python train.py --activation="reglu" --norm_eps=1e-05 --positions="rope" --rope_fraction=1.0 --bias="none" --parallel_block=false --lr=0.00356 --warmup_steps=239 --doc_mask=true
Each number is 50 + 10 x the weight over its row's rms, rounded and kept within 0 to 99. Layers, rows and columns count from 0. The size before them is the row's rms in percent of the matrix's.

# layer 10 attention key, 64x96, rms 0.125, rows 40-56, columns 0-95
116:59 52 31 47 45 53 50 50 45 65 45 62 41 67 48 46 18 50 58 36 48 64 43 42 41 51 36 49 49 52 50 46 50 59 37 50 71 51 54 38 52 56 55 52 48 39 53 49 30 44 43 56 52 51 34 40 48 56 46 61 35 57 44 47 56 31 61 39 31 36 64 64 37 42 53 57 59 48 37 54 65 44 61 33 41 41 54 48 42 57 49 33 49 45 70 37
240:35 58 63 61 62 52 60 40 59 41 46 57 28 53 66 66 66 58 41 55 60 39 59 64 60 40 39 53 63 42 47 59 50 60 44 64 33 43 56 53 64 44 56 55 55 67 41 58 77 46 58 45 49 54 57 60 41 37 47 51 37 44 53 35 49 56 49 59 59 62 35 48 58 67 45 43 37 53 47 51 43 48 33 60 52 44 58 54 59 41 41 64 43 59 46 68
116:46 48 32 53 44 53 39 50 49 69 64 60 63 36 62 62 40 44 48 47 62 50 33 40 60 56 39 55 55 38 50 39 49 62 51 50 62 43 42 41 46 74 49 40 47 41 51 50 41 53 44 68 64 47 54 44 44 57 54 43 59 54 73 50 45 38 41 56 39 41 55 71 40 47 64 61 38 51 53 58 42 45 58 58 56 63 60 40 43 56 71 63 62 52 74 47
107:51 40 60 47 41 51 58 59 65 39 56 49 45 49 73 55 52 34 46 35 49 60 42 55 41 69 63 47 36 28 60 58 39 60 64 51 57 43 40 45 47 50 57 58 57 44 63 38 66 49 59 50 41 22 51 27 48 35 48 38 54 36 40 53 54 49 47 55 60 57 60 43 64 54 52 39 42 44 59 55 46 62 66 47 55 73 59 62 41 44 44 52 54 62 53 50
092:44 74 62 53 55 38 50 42 40 70 48 59 49 51 52 44 39 60 53 61 36 58 38 43 44 38 35 42 51 54 42 53 39 53 44 46 61 42 44 57 55 38 38 52 50 44 45 41 55 43 23 47 53 79 66 42 48 51 53 43 41 65 52 56 61 65 54 62 60 54 46 52 61 57 59 47 59 49 55 26 57 39 56 57 64 43 33 60 44 46 51 58 60 28 61 54
102:55 64 43 60 48 53 61 51 53 45 45 43 30 50 45 39 38 52 57 75 62 62 57 54 60 48 53 64 62 43 43 67 55 78 42 55 55 56 33 50 50 64 51 54 50 45 45 51 42 54 74 60 59 64 44 45 61 51 51 62 43 58 61 38 59 35 62 55 37 43 47 52 39 46 40 57 53 44 55 66 43 37 58 46 63 54 55 38 47 60 37 73 57 45 30 46
098:46 61 65 44 60 40 46 71 60 57 53 55 46 54 42 41 42 49 61 51 48 53 47 57 56 23 56 36 48 61 40 55 56 58 37 44 51 40 50 40 59 32 43 54 48 42 63 43 62 57 29 40 43 63 50 58 47 56 46 54 47 57 32 51 46 68 51 40 63 47 49 37 58 66 43 41 63 46 45 39 63 78 47 53 46 29 47 59 43 41 32 44 67 47 43 50
093:45 24 55 52 49 62 36 53 62 48 51 57 59 48 44 40 47 34 60 34 52 38 30 61 44 51 45 67 40 49 63 43 51 49 56 62 46 58 55 67 36 50 52 52 60 55 40 37 48 41 51 59 51 42 53 62 57 52 51 46 66 38 38 60 33 64 49 50 53 68 51 48 32 45 43 41 47 75 38 44 47 52 39 55 30 60 76 43 50 51 47 36 45 58 52 57
089:47 77 29 38 51 54 48 49 65 48 36 42 41 52 62 47 55 39 53 55 49 40 56 46 66 71 50 51 49 54 57 65 54 46 40 63 74 44 43 55 49 57 46 39 42 51 55 60 41 37 52 52 38 52 49 58 63 45 47 66 40 39 42 40 55 34 45 43 24 54 60 50 56 41 39 54 50 63 48 38 61 46 54 41 31 51 46 61 52 62 49 60 28 61 40 41
084:79 55 40 44 42 43 51 51 42 39 38 51 55 63 35 51 50 56 31 38 40 61 52 41 45 46 65 54 56 42 37 38 44 37 47 49 47 40 50 53 40 76 65 61 54 49 39 59 51 70 68 42 49 65 40 47 49 37 49 60 61 37 58 54 41 44 31 53 34 67 50 50 51 40 64 61 55 60 46 59 56 47 72 43 54 42 66 62 51 47 53 50 54 49 51 47
100:54 63 28 52 50 47 49 60 54 48 50 44 34 62 61 53 44 38 62 53 49 32 60 52 57 67 50 55 38 63 68 57 56 55 50 50 43 51 44 46 51 50 51 45 46 41 54 49 30 39 52 69 40 48 51 66 35 57 35 52 48 55 50 41 58 39 49 48 25 33 58 64 35 27 47 50 53 45 52 43 46 41 57 34 38 37 54 48 47 58 72 34 33 52 58 39
074:52 48 54 52 49 59 48 22 53 33 63 45 48 73 60 72 48 32 38 51 53 42 41 53 47 52 40 55 57 45 48 39 60 61 66 70 58 48 63 44 61 58 62 40 35 51 48 53 59 43 69 47 40 45 59 64 51 45 45 41 58 58 44 50 55 47 50 57 50 37 47 64 46 54 57 56 58 23 47 36 52 57 41 43 51 35 49 44 71 39 42 60 38 49 62 56
101:36 50 70 64 57 47 55 49 56 44 47 50 45 47 64 55 69 55 44 44 50 57 55 75 46 36 50 38 66 42 46 41 35 54 54 55 42 36 60 45 42 46 53 51 53 62 44 44 78 54 56 40 50 47 47 45 51 26 72 55 40 47 58 35 36 53 51 51 67 61 42 51 47 74 39 50 45 44 55 63 53 57 55 57 52 60 47 60 61 34 36 57 52 55 35 60
101:39 47 60 56 55 41 65 41 46 44 63 39 42 56 59 70 69 58 31 56 55 44 53 63 63 26 48 58 49 46 33 51 47 55 45 61 32 54 48 47 39 37 54 51 53 64 44 55 67 56 63 49 53 56 40 48 51 38 47 63 41 52 65 48 40 61 65 49 73 63 32 50 43 57 65 55 40 46 49 58 47 50 47 51 46 55 46 50 71 30 47 66 42 59 46 45
073:29 42 68 51 67 47 62 57 64 52 44 62 54 52 59 50 69 36 40 59 48 38 57 67 51 18 51 50 49 54 49 39 43 51 52 68 45 31 50 53 43 49 51 33 51 49 48 40 68 46 40 58 49 60 52 39 60 46 51 49 39 53 49 64 38 55 54 48 50 39 31 56 45 63 56 62 54 39 40 42 52 66 56 54 63 53 43 61 52 64 30 68 47 60 53 49
134:37 47 73 52 57 48 71 43 47 42 40 53 52 54 52 56 66 59 37 53 62 35 48 62 55 34 34 59 59 48 52 47 54 64 30 50 41 46 51 58 49 44 51 63 60 66 42 73 54 39 49 31 53 43 50 59 34 36 52 65 41 32 57 55 56 59 59 50 60 57 36 52 48 63 47 58 47 52 49 28 60 54 45 52 46 47 46 48 63 27 44 63 54 60 57 63
071:62 49 49 43 38 56 32 57 58 33 66 43 34 41 37 60 38 55 71 42 73 56 37 42 39 52 56 48 46 55 57 46 59 63 51 24 62 43 62 64 47 66 48 42 51 56 59 47 45 40 59 49 52 33 43 60 47 59 48 58 53 44 41 45 59 42 35 49 50 55 64 35 44 47 42 41 55 43 69 50 52 61 42 52 57 36 59 53 54 53 77 49 42 42 52 60
# layer 10 attention query, 64x96, rms 0.122, rows 41-57, columns 0-95
063:49 33 60 45 45 57 39 40 41 41 44 47 43 34 56 48 63 30 48 46 45 55 47 53 36 66 45 36 36 51 47 43 61 49 90 60 53 33 55 51 53 44 50 37 46 64 52 45 53 43 52 58 53 43 66 45 49 35 66 38 58 51 46 43 56 64 50 58 62 30 47 39 59 58 51 63 48 47 64 30 32 50 45 57 53 35 44 45 55 56 63 43 51 41 51 49
104:54 67 53 50 57 53 58 41 41 42 42 41 48 43 69 66 62 56 43 43 42 44 44 51 53 42 34 44 53 61 35 57 45 46 50 50 45 61 59 62 54 44 60 40 60 45 49 61 51 47 51 44 38 43 50 47 74 39 58 60 41 60 63 37 60 63 51 50 62 47 41 29 68 65 53 43 41 44 56 51 48 36 60 42 37 56 58 47 53 21 57 77 42 64 34 49
104:37 68 58 50 57 70 50 47 61 41 44 68 60 31 48 43 37 58 57 45 52 48 55 62 65 42 52 46 51 52 39 65 72 46 59 58 52 61 39 54 31 51 44 43 34 72 46 35 45 45 49 67 39 56 52 45 46 63 56 64 50 51 39 47 51 43 59 49 48 62 49 37 45 72 28 57 39 52 65 42 38 50 62 56 47 46 61 41 44 57 57 61 46 37 40 47
097:64 44 44 55 51 76 40 42 49 58 36 50 40 68 56 53 52 48 48 44 58 57 64 31 59 51 48 36 44 45 33 46 31 62 49 39 36 48 49 66 40 56 52 46 63 44 67 48 47 50 61 52 52 64 42 55 58 51 65 39 42 48 64 24 44 42 33 44 54 63 53 53 47 71 48 40 52 57 54 59 53 60 47 51 55 53 71 50 31 59 69 44 53 47 43 62
101:61 70 42 61 40 44 54 43 51 43 44 52 56 57 44 47 40 27 46 54 56 45 38 55 50 60 40 46 49 34 46 46 60 47 60 51 52 40 50 55 75 37 60 46 57 47 31 48 46 60 64 52 54 65 32 42 40 36 64 35 43 59 37 45 49 58 45 59 46 21 58 38 42 52 38 66 57 59 59 55 51 61 43 56 49 63 52 41 44 46 54 45 78 57 41 59
095:62 46 62 54 44 51 48 47 38 69 52 72 43 55 42 46 31 38 57 45 56 69 64 28 55 52 62 59 34 52 49 54 40 48 39 36 48 46 48 56 47 40 56 58 53 49 57 63 36 49 38 40 42 63 51 53 39 62 53 46 67 59 34 61 49 48 49 36 53 53 55 73 51 38 44 57 63 60 48 49 63 41 57 57 52 28 52 56 49 57 36 22 38 50 48 52
093:31 50 55 45 41 52 47 43 32 42 41 42 57 47 52 60 50 46 52 46 38 56 57 55 39 19 60 42 40 47 45 55 43 44 43 50 39 49 44 33 41 52 39 49 58 46 51 51 65 41 52 50 58 47 51 55 47 58 55 51 45 52 46 52 50 53 75 47 79 49 42 41 56 44 49 44 57 32 51 67 53 47 59 45 70 49 50 29 62 52 47 84 59 33 38 45
105:51 46 43 45 48 48 41 51 48 40 62 42 42 49 42 41 38 37 62 40 61 67 43 58 43 74 51 43 46 37 38 44 46 58 67 43 48 61 50 49 71 51 42 38 28 56 45 45 48 41 44 69 55 42 50 48 43 50 54 55 62 56 51 54 52 43 38 42 31 34 68 44 40 33 60 50 66 40 47 52 43 53 58 47 54 41 52 32 38 47 60 29 56 44 76 63
096:51 43 44 32 52 40 50 49 61 62 43 39 51 49 59 65 61 41 52 58 47 51 44 56 66 57 39 39 68 58 56 43 54 51 47 60 30 50 58 67 49 54 67 47 50 52 48 52 55 55 51 50 49 65 61 61 48 50 33 44 67 47 75 56 56 64 39 45 53 37 47 55 35 39 52 41 47 35 43 83 34 54 55 43 47 44 42 43 63 53 38 54 31 34 57 56
101:47 45 51 50 45 47 47 58 36 71 63 47 56 38 43 36 56 34 55 60 49 64 41 50 48 61 54 44 53 55 30 43 44 33 75 48 61 60 45 34 45 64 41 42 34 42 51 39 46 41 43 63 55 37 57 34 48 54 74 62 41 57 53 64 55 47 68 39 46 53 66 55 45 43 63 58 55 55 40 44 51 49 63 37 49 47 33 54 46 49 59 48 67 54 63 37
084:59 63 62 66 39 55 59 57 47 59 41 60 62 54 52 39 77 61 35 48 45 56 43 38 51 42 73 61 63 46 54 62 46 52 30 57 40 53 65 41 37 53 61 58 61 49 52 62 49 49 53 43 37 46 48 52 53 49 47 57 34 39 66 50 40 49 46 52 52 55 42 55 73 58 35 51 34 65 53 46 50 40 56 46 52 49 63 78 40 46 57 60 60 62 42 50
111:40 65 55 46 48 57 55 35 60 31 49 58 38 50 53 57 43 51 45 50 46 46 52 52 57 50 45 47 42 44 55 72 61 51 39 64 47 48 54 74 49 42 62 50 52 66 33 58 49 50 63 52 30 49 64 67 39 44 38 57 66 45 47 54 61 55 33 55 51 49 39 47 62 61 39 37 44 49 75 43 37 41 35 61 44 28 63 44 50 58 58 60 40 40 46 64
114:33 69 60 55 64 48 59 38 46 38 40 35 31 59 51 53 53 52 46 68 39 42 70 54 53 52 39 61 54 50 61 67 71 56 44 48 52 45 53 48 75 40 64 44 47 52 37 54 56 57 49 57 37 69 56 60 36 46 41 43 70 44 38 35 63 63 45 56 44 33 42 46 55 57 46 47 59 36 45 50 42 54 41 52 47 42 56 48 53 49 41 51 40 68 56 63
114:61 73 52 65 51 48 55 40 46 49 42 56 42 61 53 46 43 52 54 52 60 49 49 54 57 43 52 49 60 45 62 68 57 56 46 36 54 34 50 59 70 33 59 44 59 52 57 63 63 45 35 46 40 50 67 73 25 56 38 59 47 42 45 42 59 64 53 62 47 51 36 53 51 64 41 48 49 44 61 33 44 46 49 50 48 32 61 36 54 37 64 64 35 55 44 67
083:33 64 55 44 35 66 61 43 51 46 46 39 48 54 56 53 41 44 41 52 49 30 46 38 75 69 40 38 65 54 76 42 68 47 43 40 37 64 59 37 64 62 53 37 43 36 42 61 53 48 48 64 49 47 52 48 50 56 42 37 54 46 56 35 50 40 47 54 41 47 62 50 50 45 55 29 43 42 38 46 54 62 49 62 56 38 42 51 33 47 49 42 62 59 47 44
093:51 32 51 37 44 44 57 58 39 39 57 47 55 54 61 37 43 51 35 49 28 59 50 60 55 57 54 50 52 56 43 39 52 48 41 72 47 48 52 37 41 52 46 54 55 43 50 48 31 61 54 51 69 58 46 41 69 33 58 44 50 54 61 60 46 38 61 41 54 58 64 40 66 29 53 54 53 61 38 50 64 41 54 44 63 58 33 58 45 39 48 35 55 39 44 21
206:45 56 63 45 55 58 54 38 59 38 49 53 29 49 56 54 58 62 38 50 57 41 67 54 66 37 47 58 54 40 60 61 53 63 35 57 37 38 55 65 57 40 64 61 61 65 48 62 65 46 51 35 41 55 56 56 49 47 36 49 50 41 47 48 43 55 32 58 59 65 42 53 62 65 43 50 42 60 56 41 36 51 22 69 48 36 57 65 53 53 45 53 44 55 44 68